Weights of a small GPT-style language model, trained from scratch on English Wikipedia: 8 layers.
Each number is 50 + 12 x the weight over its row's rms, rounded and kept within 0 to 99. Layers, rows and columns count from 0. The size before them is the row's rms in percent of the matrix's.

# layer 5 MLP up, 640x160, rms 0.282, rows 302-331, columns 80-159
096:52 48 47 32 35 54 54 42 52 27 37 49 29 23 47 28 47 27 42 57 62 40 51 64 66 82 62 39 27 30 63 45 61 51 58 67 51 55 44 45 42 32 47 61 56 65 27 54 30 61 47 53 63 36 39 66 41 66 59 66 51 50 46 42 61 37 50 42 35 51 58 53 75 37 64 44 59 37 26 54
114:75 27 52 67 09 58 53 70 47 53 52 43 52 60 38 41 43 41 45 46 24 68 49 62 38 17 57 57 36 35 51 45 47 42 45 56 45 46 46 55 42 61 47 43 38 38 69 75 48 56 41 66 41 29 53 46 48 56 47 50 52 42 41 66 49 26 55 79 55 52 47 47 57 70 34 59 58 31 54 49
099:51 49 36 51 59 46 59 45 42 32 48 49 36 47 67 44 37 33 77 53 51 40 50 62 88 46 44 39 45 57 53 55 67 67 39 54 53 46 60 55 41 49 54 54 38 56 54 49 47 60 61 40 36 55 47 27 50 70 57 41 56 57 56 52 64 66 61 54 40 48 57 46 41 44 56 49 48 57 63 55
125:62 64 38 59 50 38 79 41 47 59 65 28 45 43 40 42 53 52 57 36 62 52 33 64 64 59 41 52 44 61 44 53 60 58 65 48 61 51 33 58 69 61 65 55 52 29 47 39 46 62 62 40 59 51 62 42 41 55 42 34 52 39 63 56 59 44 53 56 59 51 67 31 27 57 39 39 64 72 56 42
100:46 52 44 41 44 44 57 60 47 63 39 60 46 44 54 45 61 54 60 60 48 51 67 38 47 44 40 57 43 57 53 49 49 40 51 57 71 42 38 47 47 37 48 41 26 45 48 63 52 57 50 44 60 44 53 45 46 68 42 35 48 65 50 39 61 32 67 21 64 44 47 46 46 67 28 42 40 32 38 39
097:60 51 28 58 37 59 59 43 62 42 41 59 39 42 76 47 52 62 50 52 55 32 33 67 52 54 54 59 50 12 60 40 58 60 45 45 42 42 64 50 53 44 50 35 34 46 45 37 40 73 53 65 54 62 57 54 38 47 49 69 21 50 38 32 39 46 25 35 38 61 33 58 45 52 50 55 61 21 36 61
113:38 52 42 40 44 58 62 52 40 58 73 37 41 34 49 20 64 58 65 40 56 48 63 46 54 35 50 50 62 45 57 42 65 52 51 51 46 54 43 35 49 51 32 40 56 35 45 41 45 63 38 71 46 55 87 56 41 47 54 60 56 71 72 53 25 50 42 50 63 59 43 52 39 47 38 51 48 27 21 41
112:61 49 58 38 48 31 60 63 36 65 69 57 50 58 60 45 34 57 53 58 56 48 30 67 54 43 49 34 41 49 53 40 49 61 51 35 64 47 36 47 60 41 48 63 58 36 65 50 38 41 34 32 58 43 58 57 53 65 62 36 46 49 71 58 47 31 63 36 38 66 66 55 39 31 51 35 52 64 11 47
095:39 51 67 38 67 46 69 72 62 66 63 37 48 60 48 66 45 27 47 58 57 46 39 60 48 56 65 50 63 40 62 41 37 65 46 57 64 56 31 44 58 35 30 74 63 35 47 61 61 53 37 48 36 34 35 61 55 67 55 56 45 60 66 58 52 46 62 54 23 67 43 61 69 64 46 37 35 53 53 43
098:65 42 65 45 51 51 65 62 52 33 45 58 29 51 70 79 44 41 62 47 45 51 58 58 40 64 58 61 35 71 63 32 68 40 74 45 35 36 52 47 36 65 60 41 67 45 28 64 50 78 72 55 44 36 56 46 35 54 44 63 49 44 56 26 25 49 34 50 87 39 35 45 52 46 46 37 64 55 52 64
103:55 45 50 54 44 52 44 71 46 63 48 48 43 28 42 55 28 74 50 62 59 47 55 30 64 67 34 45 39 45 64 35 58 59 40 64 45 55 45 48 50 43 35 59 56 47 54 70 42 44 64 55 44 52 56 39 66 64 52 44 74 69 48 56 36 39 45 52 46 45 60 35 60 31 43 69 45 70 41 52
098:52 35 51 47 70 35 55 40 46 46 29 49 48 54 72 43 43 49 48 54 47 32 47 37 47 74 78 42 45 31 72 66 37 45 39 51 66 54 55 70 44 42 41 45 57 33 50 58 23 57 42 58 66 61 36 46 44 54 62 52 47 50 81 56 48 40 50 62 44 78 56 72 42 56 55 21 43 61 60 51
100:57 78 28 45 62 57 54 72 44 51 48 67 68 58 45 32 41 60 65 44 44 45 58 48 52 49 72 55 60 39 48 42 60 60 72 49 29 37 50 68 65 64 33 75 54 41 55 38 54 54 42 37 57 39 41 37 43 41 49 69 41 41 38 56 40 31 53 61 49 69 69 43 59 49 50 64 46 53 48 41
124:53 73 46 43 40 48 46 90 46 53 53 31 73 46 60 51 57 64 33 62 60 34 59 44 53 25 41 57 50 25 65 45 39 55 56 39 85 57 43 45 44 64 36 74 33 42 84 64 61 52 48 43 51 29 68 42 33 57 34 70 49 37 62 57 56 58 43 39 46 45 56 23 26 51 48 45 57 53 38 51
118:37 50 61 38 60 50 46 30 28 50 64 62 50 62 49 53 65 47 35 53 43 46 52 27 43 58 61 54 42 51 43 55 43 60 52 42 48 44 66 41 33 51 62 60 61 54 65 78 56 43 45 45 24 69 39 45 54 59 43 52 43 71 43 58 51 47 42 60 54 57 53 37 42 49 48 58 66 69 61 43
104:69 67 63 59 55 49 66 49 22 63 57 35 46 51 26 38 39 64 58 50 58 32 55 45 53 54 37 67 39 52 46 45 59 38 54 48 59 33 49 38 45 34 59 49 34 57 66 61 53 51 57 46 62 42 62 67 45 76 51 49 54 34 51 39 43 57 60 40 43 36 70 27 34 66 64 40 44 62 62 34
105:68 63 51 55 50 47 61 48 37 41 55 32 35 52 53 56 54 50 80 59 58 38 54 55 64 57 34 57 59 76 67 29 58 33 56 52 48 48 41 72 64 25 65 54 38 49 57 43 42 42 60 49 37 48 53 25 35 26 38 52 42 39 38 49 31 46 43 65 48 55 62 34 58 67 53 60 42 56 49 48
099:41 54 48 20 61 44 32 32 28 69 56 66 47 45 45 55 69 50 40 47 67 54 38 56 31 39 58 51 54 58 44 59 36 65 57 32 44 46 53 67 43 42 58 45 50 24 65 65 35 62 50 42 64 68 50 42 54 57 47 59 51 48 47 54 70 46 57 49 52 42 52 46 57 56 68 48 60 56 78 47
117:31 52 63 49 80 44 50 36 59 43 52 50 62 36 86 51 48 62 32 50 52 42 53 62 65 51 56 69 58 45 71 53 45 58 54 33 56 61 65 52 51 50 68 53 60 49 56 53 55 60 46 49 48 53 54 50 64 41 48 45 39 44 64 42 38 51 38 45 57 75 58 44 49 57 46 61 71 52 59 32
095:50 45 64 86 53 63 35 29 59 56 37 42 48 55 47 60 28 71 54 55 56 43 33 34 60 51 54 60 41 51 49 52 62 55 72 49 78 43 45 41 72 54 53 74 38 58 53 87 71 43 51 72 39 40 52 53 57 50 54 62 64 44 55 37 49 54 51 41 49 62 56 61 43 55 44 75 64 38 50 44
099:56 45 55 52 62 49 75 40 30 13 41 32 39 65 39 68 57 45 39 54 42 52 53 31 44 48 56 54 54 45 48 42 51 57 62 42 54 51 62 62 43 30 68 65 59 51 53 44 47 62 43 42 30 54 35 52 46 64 42 26 61 48 49 31 43 44 56 84 48 76 46 51 49 29 45 72 58 79 70 59
096:48 37 45 72 72 45 50 33 37 62 49 54 43 35 58 61 50 58 64 71 69 52 53 37 50 55 33 56 26 35 57 42 43 63 43 71 49 51 57 34 55 45 50 62 51 54 55 59 39 32 43 34 57 50 51 58 65 49 45 56 57 62 57 73 47 37 40 47 59 58 68 34 52 53 40 27 43 42 47 72
086:48 49 12 47 55 53 66 48 41 54 70 54 59 64 56 32 54 29 55 39 26 56 38 59 55 61 65 48 61 56 63 76 34 55 58 50 58 39 41 26 58 59 44 42 70 48 49 32 34 52 25 68 68 48 42 45 76 53 41 40 55 62 65 46 26 56 63 56 52 28 51 37 66 48 47 43 30 60 43 35
110:43 35 60 49 49 48 40 49 57 38 54 55 65 44 53 52 68 56 54 32 68 64 50 66 58 38 49 56 43 35 74 29 59 43 63 34 41 55 60 67 48 36 60 38 47 58 60 43 40 62 57 53 45 39 56 51 47 56 64 17 56 71 58 36 50 66 24 41 79 42 40 36 40 61 35 53 42 44 46 39
097:59 48 53 57 53 48 39 53 45 41 51 47 54 44 47 57 52 63 48 41 54 74 43 33 50 48 66 54 43 45 51 45 55 34 48 54 24 79 66 37 58 50 38 44 64 53 39 68 60 68 61 38 41 58 80 70 58 49 56 86 42 60 33 58 34 46 61 33 46 47 47 43 50 57 49 35 68 61 63 47
097:37 36 38 42 42 51 61 35 34 60 75 53 64 43 67 43 64 52 57 60 43 16 58 49 60 38 33 52 29 44 61 24 55 45 63 53 58 44 48 50 47 50 44 53 49 22 42 40 26 66 49 53 58 32 61 61 38 55 37 77 43 57 49 48 67 38 58 62 51 34 33 42 53 74 49 52 57 38 54 43
100:60 35 56 56 62 61 17 76 64 43 54 14 68 37 40 50 48 53 49 61 46 36 67 65 35 28 43 33 59 43 54 52 56 41 49 37 54 53 61 42 22 55 61 62 44 63 52 46 61 57 50 41 52 52 63 50 51 46 47 60 59 48 57 50 58 49 53 39 65 58 59 48 53 42 56 48 47 58 41 56
112:67 47 40 71 54 42 54 50 51 42 45 45 36 61 55 58 55 61 66 70 41 55 36 55 56 48 47 48 57 80 57 45 47 48 41 59 39 53 53 49 67 47 48 52 49 57 44 26 55 51 61 33 49 44 34 54 50 42 47 34 30 64 52 28 27 17 38 64 57 43 46 55 47 48 52 42 34 61 46 55
089:60 48 48 39 55 76 40 57 43 49 37 52 40 58 52 37 49 54 45 59 35 38 50 45 30 53 42 66 38 52 67 56 80 61 38 49 61 40 67 58 36 50 30 55 53 60 54 34 61 55 50 59 38 41 56 64 43 39 71 54 47 43 43 69 48 43 53 57 35 64 42 40 44 46 34 57 51 61 69 65
102:58 54 38 41 50 43 59 50 44 33 44 57 58 31 65 56 32 18 58 45 63 70 43 59 54 47 60 82 48 63 61 62 55 57 39 58 42 60 56 29 63 46 47 44 38 52 45 49 46 41 35 53 60 47 52 58 47 65 42 37 61 69 50 51 45 59 39 19 44 51 44 43 49 36 46 44 55 58 56 66
# layer 5 MLP down (transposed), 640x160, rms 0.532, rows 302-330, columns 80-159
098:54 40 50 49 55 39 61 59 59 60 40 57 59 68 41 44 55 61 50 49 37 55 60 41 38 57 37 68 74 61 63 51 40 53 60 41 43 47 62 33 52 40 41 41 54 38 70 52 38 42 43 51 39 51 60 56 60 65 34 28 47 48 49 52 33 47 39 56 48 31 38 60 50 61 43 50 51 77 48 25
121:36 83 49 45 64 51 40 30 40 53 43 49 40 41 64 43 57 51 47 52 81 32 34 56 46 73 46 51 69 62 45 64 29 61 61 53 48 52 70 42 51 47 57 62 43 55 37 35 51 42 61 35 71 65 38 33 53 75 71 33 35 46 59 33 63 61 50 51 48 34 43 52 67 40 62 46 40 47 48 65
099:35 59 28 62 37 49 44 54 51 65 58 61 45 37 27 56 44 45 56 45 57 45 58 57 31 33 32 50 36 32 67 50 49 63 30 60 45 44 60 63 50 47 41 31 47 31 59 56 47 41 43 68 50 53 48 73 60 48 39 63 45 53 68 53 40 51 56 44 29 60 60 44 47 25 61 50 44 36 68 47
114:57 47 46 56 36 45 46 51 55 46 47 59 49 46 44 30 40 36 29 44 64 41 46 40 44 49 83 46 29 53 55 14 65 65 48 81 47 40 37 66 51 41 44 34 59 53 36 36 45 59 66 52 57 51 47 47 37 35 39 52 39 51 35 24 34 41 56 51 84 52 60 47 58 58 54 59 53 29 46 66
100:68 52 59 42 51 58 45 42 66 27 62 30 45 69 53 54 40 47 48 43 59 49 28 41 61 41 66 41 86 41 42 71 53 57 52 84 31 62 45 58 37 45 52 49 60 60 52 48 51 56 48 64 48 45 57 54 45 62 45 41 46 42 59 59 41 56 31 73 54 74 41 51 39 40 57 45 57 80 71 70
095:29 59 56 39 66 43 16 49 50 45 55 28 56 42 51 65 35 45 75 56 47 65 45 49 55 47 61 57 60 73 61 71 51 60 43 72 59 55 52 53 39 72 54 51 66 12 59 53 54 33 33 57 63 29 39 46 48 54 33 53 59 49 50 41 56 46 63 65 64 21 63 52 55 55 45 54 44 58 50 47
114:45 65 43 20 50 42 53 39 37 51 48 49 55 67 31 47 52 50 53 26 50 55 61 36 55 55 39 45 53 49 46 51 41 45 48 53 47 46 60 60 51 45 48 57 76 26 19 35 46 41 36 45 31 61 49 52 26 57 42 19 60 39 54 52 49 54 61 49 47 62 54 81 36 40 42 46 46 48 57 52
109:59 54 28 43 52 39 53 37 36 40 19 61 49 41 38 27 41 36 54 41 50 91 63 34 58 50 33 67 53 50 47 45 48 56 52 49 48 34 69 76 58 63 55 52 51 51 40 41 67 51 52 55 57 53 52 60 51 42 53 64 67 56 38 67 35 43 47 63 41 30 46 48 50 56 45 44 49 59 53 45
096:21 70 37 38 40 55 43 23 39 51 49 43 76 63 57 48 50 41 65 52 55 60 51 37 57 40 53 29 42 62 48 62 52 33 57 50 41 32 54 35 56 50 36 36 55 53 44 53 40 55 40 31 55 44 39 48 51 40 48 31 48 46 59 48 52 20 33 58 52 29 56 58 56 62 38 50 45 89 67 58
101:45 32 41 53 34 75 51 54 37 67 42 31 49 45 55 59 52 42 68 41 34 44 51 61 66 37 34 42 51 32 43 48 48 55 38 70 49 68 41 59 53 44 54 49 41 69 40 45 37 38 46 54 62 49 45 54 61 51 42 62 89 29 67 49 72 60 51 38 12 70 38 46 55 71 59 63 42 32 47 30
100:53 25 45 52 50 58 54 58 29 36 54 50 39 63 50 49 49 44 51 60 56 55 47 54 56 63 19 51 62 38 52 38 51 49 79 32 69 63 43 56 49 43 38 63 50 61 58 46 48 55 47 69 28 72 38 41 65 33 53 50 52 70 50 43 62 47 52 45 36 47 36 31 61 55 57 57 28 61 47 64
101:43 60 38 46 19 67 31 51 40 50 51 53 39 55 35 55 52 66 50 33 49 71 44 36 56 28 32 57 49 67 58 57 71 46 51 55 34 31 52 39 57 60 65 50 58 56 49 43 66 49 65 49 45 44 45 55 38 46 60 52 48 34 32 43 27 57 55 42 49 27 69 38 50 43 64 80 72 54 46 61
104:49 53 50 68 67 50 50 73 71 59 49 54 43 46 38 57 52 51 57 68 41 13 45 63 51 51 45 29 48 28 58 43 57 63 77 47 46 67 62 41 39 58 72 40 48 68 42 56 60 49 45 44 45 40 44 50 41 52 36 80 60 65 40 30 65 64 52 45 54 67 47 58 45 54 52 31 45 72 43 47
110:38 49 57 45 39 20 52 35 82 57 61 64 67 56 34 43 57 27 51 51 62 43 48 49 34 33 58 64 59 56 48 46 50 60 65 59 43 53 46 33 40 36 47 38 61 55 46 54 52 61 52 44 47 81 50 62 30 66 40 38 24 25 67 49 45 45 29 42 60 46 48 59 37 52 39 33 60 62 63 39
097:37 43 65 30 67 49 41 69 49 53 46 40 72 45 61 53 55 57 54 53 36 52 62 76 64 61 43 57 48 52 46 67 43 57 44 34 31 68 61 38 56 58 63 31 53 66 65 39 53 33 45 26 56 58 57 62 44 37 39 41 57 61 57 52 51 47 48 61 35 41 55 46 41 32 48 43 39 56 39 47
098:43 55 70 48 29 62 55 56 63 52 55 40 36 26 53 59 57 50 37 47 48 53 16 51 42 66 65 35 56 53 34 54 63 51 47 49 49 21 47 31 62 49 53 39 61 52 40 40 51 46 41 48 39 34 66 46 66 42 35 63 46 44 44 60 48 48 62 56 47 60 27 45 50 52 41 56 63 45 62 72
107:64 48 66 49 55 48 52 43 50 50 22 43 38 49 55 48 74 44 46 55 56 51 62 59 52 39 62 46 32 38 46 62 65 47 44 34 34 46 46 66 69 47 42 67 58 55 47 66 66 36 49 39 45 54 51 57 43 60 53 50 39 67 44 58 56 53 66 76 46 42 53 71 69 50 56 33 70 65 42 53
098:49 53 53 61 52 33 63 33 63 48 47 47 45 44 61 63 37 46 45 40 52 34 63 38 48 49 45 67 45 27 40 45 56 69 52 38 58 58 43 49 43 62 36 48 58 35 66 57 64 32 56 52 34 41 67 46 29 45 73 50 41 50 48 68 62 48 68 42 57 48 39 45 36 45 30 59 35 67 43 45
103:59 42 71 33 46 47 42 52 50 66 47 60 48 46 39 50 60 46 57 69 37 52 56 39 69 71 55 48 41 71 38 70 46 30 56 58 42 49 58 49 50 43 47 47 71 42 40 57 35 30 44 46 61 54 70 53 53 45 51 52 60 59 64 65 45 52 55 56 36 40 36 19 45 48 53 60 46 60 46 59
097:42 46 38 31 31 36 51 57 39 26 55 53 44 40 52 37 57 33 48 37 41 66 55 56 39 44 37 59 54 71 46 74 58 35 28 65 53 34 37 47 50 71 54 38 64 44 33 41 57 54 57 47 47 48 44 57 47 67 45 35 28 42 34 45 58 36 53 43 58 37 45 45 50 43 33 54 40 50 62 63
094:68 61 44 53 49 55 13 53 60 65 66 54 53 56 61 58 40 61 76 53 36 44 60 43 41 57 38 55 56 80 44 40 61 44 24 54 50 60 46 67 37 32 43 53 47 60 57 61 46 68 66 47 70 60 55 28 65 53 32 62 43 61 65 55 47 43 60 50 51 48 36 51 45 49 42 21 44 49 23 26
097:64 49 51 48 43 54 68 64 40 46 24 44 50 40 39 53 51 31 29 36 68 25 53 67 66 73 53 44 39 62 43 60 46 40 46 41 60 58 47 52 51 48 65 48 40 56 47 52 53 57 43 57 41 45 44 53 55 29 72 49 60 59 57 65 78 48 45 69 50 54 53 64 37 52 58 60 73 53 36 44
088:39 34 73 53 42 40 51 50 47 53 38 31 44 45 53 65 59 62 34 45 62 28 47 49 51 58 41 53 31 50 17 34 68 36 56 46 31 64 73 71 48 45 47 56 52 64 53 70 42 45 67 48 17 42 60 45 37 58 61 46 58 54 51 61 73 58 36 48 53 58 38 49 40 45 62 49 64 47 73 56
107:44 31 57 51 44 54 36 48 45 59 54 51 55 59 15 51 52 65 45 44 46 54 59 49 57 46 45 35 50 52 50 40 46 42 52 35 74 46 46 39 53 48 48 58 50 25 46 81 52 33 58 95 45 51 60 35 37 33 28 70 61 55 55 48 52 29 47 57 44 38 56 49 53 50 41 44 59 37 70 61
096:38 50 32 56 59 54 48 51 58 58 56 32 57 58 45 61 52 24 58 55 45 40 65 51 35 48 41 45 38 67 24 47 45 58 55 41 43 51 59 64 47 30 37 56 59 51 61 54 47 53 41 69 34 54 39 55 38 60 28 26 45 67 57 54 43 26 43 54 66 38 58 51 53 57 46 57 57 67 46 60
100:59 56 69 45 44 54 27 41 40 57 44 41 56 45 55 44 73 55 47 61 44 64 45 53 70 38 57 39 64 33 35 68 37 67 50 47 39 56 42 37 25 51 85 48 56 48 62 37 38 39 21 44 43 42 39 40 51 44 45 39 84 52 41 63 43 40 63 52 53 54 52 28 50 51 48 52 37 40 46 74
097:40 56 46 55 44 49 80 37 34 47 35 77 44 66 67 61 41 48 63 26 45 52 25 44 47 71 41 59 54 60 73 48 61 54 48 56 44 50 39 52 73 29 41 42 49 42 40 65 42 49 51 55 64 33 44 48 36 43 53 43 62 54 40 58 40 56 69 53 42 28 45 42 50 64 52 49 60 39 81 57
111:54 43 51 52 62 51 49 39 24 39 56 28 55 51 31 57 53 53 28 60 46 52 54 36 54 49 42 66 43 52 46 47 54 57 67 64 83 40 42 57 43 32 47 46 57 45 32 50 54 55 58 67 48 58 61 33 71 50 61 55 51 43 44 61 49 34 36 60 40 38 59 52 38 47 55 39 62 57 51 53
100:46 59 47 60 32 34 49 43 60 56 43 45 47 30 47 57 40 60 61 55 70 45 51 47 62 36 58 21 64 54 45 47 18 33 63 52 45 40 31 41 49 48 59 39 40 37 45 57 56 51 53 43 57 62 43 36 54 51 55 58 38 49 53 49 44 56 41 33 57 39 62 62 32 41 61 35 60 53 47 59
# layer 5 MLP gate, 640x160, rms 0.261, rows 303-331, columns 80-159
100:45 69 36 41 58 48 41 25 56 57 60 39 34 33 37 45 73 47 53 34 71 53 23 58 39 48 48 39 65 80 41 51 26 46 53 56 45 53 60 56 47 32 66 57 39 45 32 47 26 55 38 45 63 48 43 38 53 79 71 27 49 36 44 34 59 66 49 50 28 20 53 63 62 49 41 59 44 57 55 67
097:61 58 32 43 69 64 56 42 48 67 51 66 45 59 47 51 43 39 43 67 77 30 67 48 48 67 40 34 46 44 62 65 65 21 13 53 25 55 55 43 40 56 61 47 39 46 52 60 59 63 38 72 55 48 51 47 62 52 59 81 54 63 58 60 53 58 31 50 51 35 31 60 52 50 60 36 62 59 45 50
109:26 58 20 61 29 47 59 58 34 25 65 49 46 52 47 36 65 49 59 71 42 40 42 67 34 55 48 45 49 51 46 59 38 57 44 54 40 61 40 49 52 65 53 49 46 48 38 49 47 50 66 40 61 40 50 53 53 57 66 51 38 24 42 62 42 52 46 15 52 30 58 53 35 44 22 44 44 34 54 52
099:39 36 47 43 51 48 54 37 58 62 51 70 55 47 27 43 59 55 41 66 47 42 31 61 57 52 37 42 57 51 44 65 38 41 79 75 53 50 59 43 42 28 35 53 40 45 67 75 29 59 55 46 54 36 42 67 51 55 58 53 61 71 55 61 41 50 53 54 56 70 54 79 52 47 29 49 60 60 51 48
095:30 70 39 71 39 49 50 45 42 55 16 33 54 35 44 40 43 44 70 31 56 36 57 46 49 67 40 53 44 49 44 65 74 63 57 52 40 60 41 35 60 53 58 52 42 65 51 53 40 60 44 69 34 47 59 58 66 65 43 55 65 56 67 41 41 60 78 40 61 53 50 60 50 52 44 52 41 54 56 43
099:33 69 39 37 54 51 52 40 21 59 53 48 45 48 53 46 44 54 37 35 61 63 62 62 53 46 44 32 60 44 34 63 42 65 57 48 54 59 49 54 53 47 19 47 53 43 29 40 30 49 39 37 44 61 68 63 30 46 58 48 53 51 65 51 29 44 58 49 44 33 54 66 47 63 40 49 41 41 54 49
108:59 39 32 64 28 37 45 54 39 43 57 43 40 50 56 45 51 50 44 34 39 58 36 56 40 74 42 59 42 62 51 48 62 75 48 56 57 37 33 36 88 40 56 49 52 66 29 39 51 51 49 32 50 30 42 62 36 49 27 68 53 53 56 61 58 59 53 55 25 46 48 38 45 40 62 56 26 55 45 52
099:34 40 57 52 52 47 55 69 44 71 46 51 55 49 34 54 55 47 55 40 70 29 51 61 35 43 51 38 69 44 29 39 44 41 58 65 52 55 24 44 46 60 47 57 64 52 38 51 43 45 51 60 50 13 43 62 37 54 39 65 45 44 47 50 35 41 57 33 56 54 48 35 51 67 32 30 40 62 46 71
102:38 49 46 59 48 60 49 71 47 77 50 28 54 55 44 22 68 54 38 72 51 51 37 58 68 38 50 45 41 36 39 61 31 68 28 59 51 51 51 52 45 42 45 62 44 57 39 28 29 32 41 46 55 70 49 53 58 56 53 56 74 51 45 67 61 60 60 52 34 69 60 54 54 57 46 49 45 42 48 34
107:65 55 48 52 31 39 60 53 45 62 36 60 57 62 39 51 57 56 75 49 38 31 49 41 25 61 25 40 32 39 50 67 60 64 39 44 29 51 39 51 52 75 82 58 44 49 40 32 56 61 39 51 39 42 36 45 60 44 56 60 44 55 42 31 59 76 49 73 50 37 44 64 56 52 42 48 55 39 52 55
099:21 71 51 62 35 53 30 40 38 46 59 67 48 34 47 44 56 77 40 48 68 46 38 61 46 26 56 53 41 57 58 70 56 47 53 67 61 26 35 52 66 42 46 54 54 31 28 36 72 45 39 37 31 57 65 66 61 44 57 56 58 32 53 70 41 50 43 59 43 36 57 39 57 55 62 49 47 60 50 66
106:58 55 65 51 54 47 37 42 45 41 47 52 54 65 46 51 51 47 55 41 41 73 47 71 66 40 50 54 55 09 41 54 23 53 32 58 61 57 58 53 36 22 45 36 51 48 45 65 50 49 45 45 49 42 61 47 58 51 40 22 55 45 42 54 52 64 49 39 40 45 40 68 43 27 42 51 66 39 46 52
111:53 57 52 50 40 45 54 73 64 57 55 53 70 42 42 63 59 48 30 70 39 25 54 51 47 51 53 67 49 40 41 58 34 65 58 47 59 55 38 40 46 40 48 63 30 49 59 77 65 79 44 71 32 62 49 53 52 63 42 55 32 07 65 49 51 59 39 42 50 53 57 37 43 46 46 51 60 43 41 47
107:47 49 52 77 28 42 34 60 60 46 58 34 48 63 35 41 59 44 34 42 54 61 54 44 61 66 51 60 33 51 59 54 50 47 55 42 26 23 86 45 47 42 65 24 60 51 45 59 39 58 47 59 63 31 61 44 54 48 54 76 47 41 43 48 62 42 30 46 35 29 56 56 40 51 18 60 48 43 60 70
100:28 70 65 49 30 53 64 46 50 71 59 45 55 51 27 45 51 48 48 60 44 61 60 47 50 43 52 49 65 43 51 76 58 59 41 45 66 28 39 44 41 52 40 33 44 72 47 58 57 36 43 55 34 56 34 38 39 57 38 62 58 72 23 28 63 50 59 53 48 43 59 50 41 56 32 42 40 44 44 32
101:51 47 54 59 34 52 45 73 42 71 48 58 55 49 12 53 45 46 36 63 41 62 63 45 66 67 62 40 46 57 39 61 50 32 42 40 32 55 60 60 61 12 63 40 40 44 48 62 32 47 36 52 68 28 30 59 41 33 35 55 59 51 51 48 52 53 47 41 54 55 65 50 58 44 41 51 48 51 55 59
102:73 38 53 67 57 38 73 59 43 48 46 60 49 58 66 48 57 65 20 52 55 25 75 51 49 46 34 64 51 49 53 48 55 46 59 43 34 69 68 56 59 51 49 41 33 32 69 52 70 64 44 64 58 47 76 52 48 52 67 53 41 34 54 67 57 54 52 47 75 48 51 48 53 57 44 57 49 65 53 54
105:58 45 48 60 59 55 40 59 31 57 56 57 65 32 60 22 72 89 22 56 54 45 61 57 50 56 42 69 55 54 59 43 46 54 53 50 48 54 79 60 50 60 71 58 43 45 60 52 52 44 57 51 55 46 43 46 71 38 56 45 41 27 63 57 57 44 39 59 40 84 45 46 33 75 50 68 46 59 38 36
101:63 50 56 56 40 59 61 50 49 64 40 73 48 72 45 71 46 55 31 70 59 51 56 46 66 63 55 46 41 43 68 37 21 43 54 56 37 66 37 67 57 46 59 44 41 45 57 45 31 48 42 54 49 51 29 51 59 42 56 48 58 39 47 50 44 68 43 54 22 38 47 62 58 57 52 53 64 53 49 64
106:56 48 64 49 46 51 32 60 46 87 55 45 74 31 37 38 39 43 51 49 62 74 30 70 43 32 38 31 57 70 60 54 36 30 45 48 49 52 52 48 78 23 57 47 55 47 45 53 57 48 38 53 49 59 51 41 67 49 53 51 70 75 66 45 54 63 53 35 60 58 60 51 46 47 49 59 41 47 51 19
101:35 64 51 62 38 53 57 29 49 43 60 50 39 61 27 52 54 59 45 45 52 45 57 56 55 36 40 25 48 29 56 66 24 58 51 59 52 48 23 57 77 50 63 51 66 71 46 60 33 66 39 38 63 38 53 50 54 73 40 34 29 58 29 70 29 38 48 59 60 35 37 49 64 39 56 48 40 32 48 36
087:38 39 52 50 33 53 48 40 46 50 18 70 47 32 61 50 45 43 67 60 60 45 65 37 52 51 42 64 27 52 75 47 51 40 68 39 44 29 47 41 49 37 41 49 59 48 61 46 62 65 42 53 45 42 53 53 34 42 60 50 35 42 47 57 50 48 54 44 50 51 35 55 42 58 53 53 20 25 46 70
100:19 37 49 51 50 49 46 54 46 43 46 43 57 68 26 43 57 54 49 37 60 62 45 58 60 45 57 47 38 35 53 53 55 50 44 21 50 67 58 55 48 58 40 41 45 36 26 73 54 51 62 69 69 51 66 44 33 41 46 68 59 67 45 48 51 21 46 40 60 28 42 56 40 50 41 34 51 41 47 47
099:51 42 48 38 52 42 44 34 46 51 65 49 54 35 64 50 29 36 28 43 49 69 50 42 34 49 47 53 49 49 43 79 57 53 43 43 23 59 57 49 52 60 42 31 55 57 37 45 50 46 36 50 45 38 35 58 33 72 50 49 55 44 48 36 63 54 74 31 61 65 40 59 45 52 43 36 55 72 36 57
101:44 57 45 52 32 47 64 46 64 41 56 40 57 33 61 62 26 44 35 45 40 40 35 65 47 36 33 64 32 58 69 22 36 35 43 55 59 51 50 36 51 29 30 59 43 39 53 67 48 39 60 50 47 44 52 59 54 54 65 48 40 28 41 46 64 59 24 39 45 52 35 76 48 44 54 54 81 65 61 30
094:30 56 52 34 31 60 77 32 46 56 33 58 61 60 86 37 38 61 44 74 56 38 43 53 56 46 17 50 38 38 54 40 41 50 59 49 44 58 61 40 49 46 36 58 57 57 55 55 39 55 57 61 34 35 55 50 47 46 48 46 45 53 40 55 35 39 57 50 25 46 61 67 76 54 47 60 39 33 60 57
108:58 35 38 36 73 30 59 46 73 49 54 43 57 44 72 60 41 28 50 27 55 63 52 56 43 54 54 36 35 52 50 40 38 32 60 49 53 40 54 39 37 65 53 55 41 58 71 56 64 52 57 40 28 36 55 73 44 61 57 28 56 52 62 60 72 52 38 43 67 60 41 40 60 64 49 43 61 64 47 27
085:27 62 56 66 33 43 71 49 58 59 47 49 54 58 69 49 30 48 59 59 68 39 48 57 54 41 56 47 53 48 39 38 33 59 64 66 56 42 58 54 43 34 42 50 40 45 44 52 41 58 63 26 59 63 36 40 21 70 49 49 59 38 61 39 59 54 43 22 50 59 43 46 35 44 48 39 24 49 37 64
105:52 32 42 40 68 31 42 65 48 69 37 56 56 67 61 63 45 20 53 45 65 52 53 52 65 46 61 51 53 25 65 43 49 50 57 58 29 66 57 51 69 35 29 51 23 48 59 54 68 72 49 56 26 40 60 57 57 65 39 55 34 40 45 47 44 32 46 71 62 56 30 47 48 52 54 37 47 42 43 54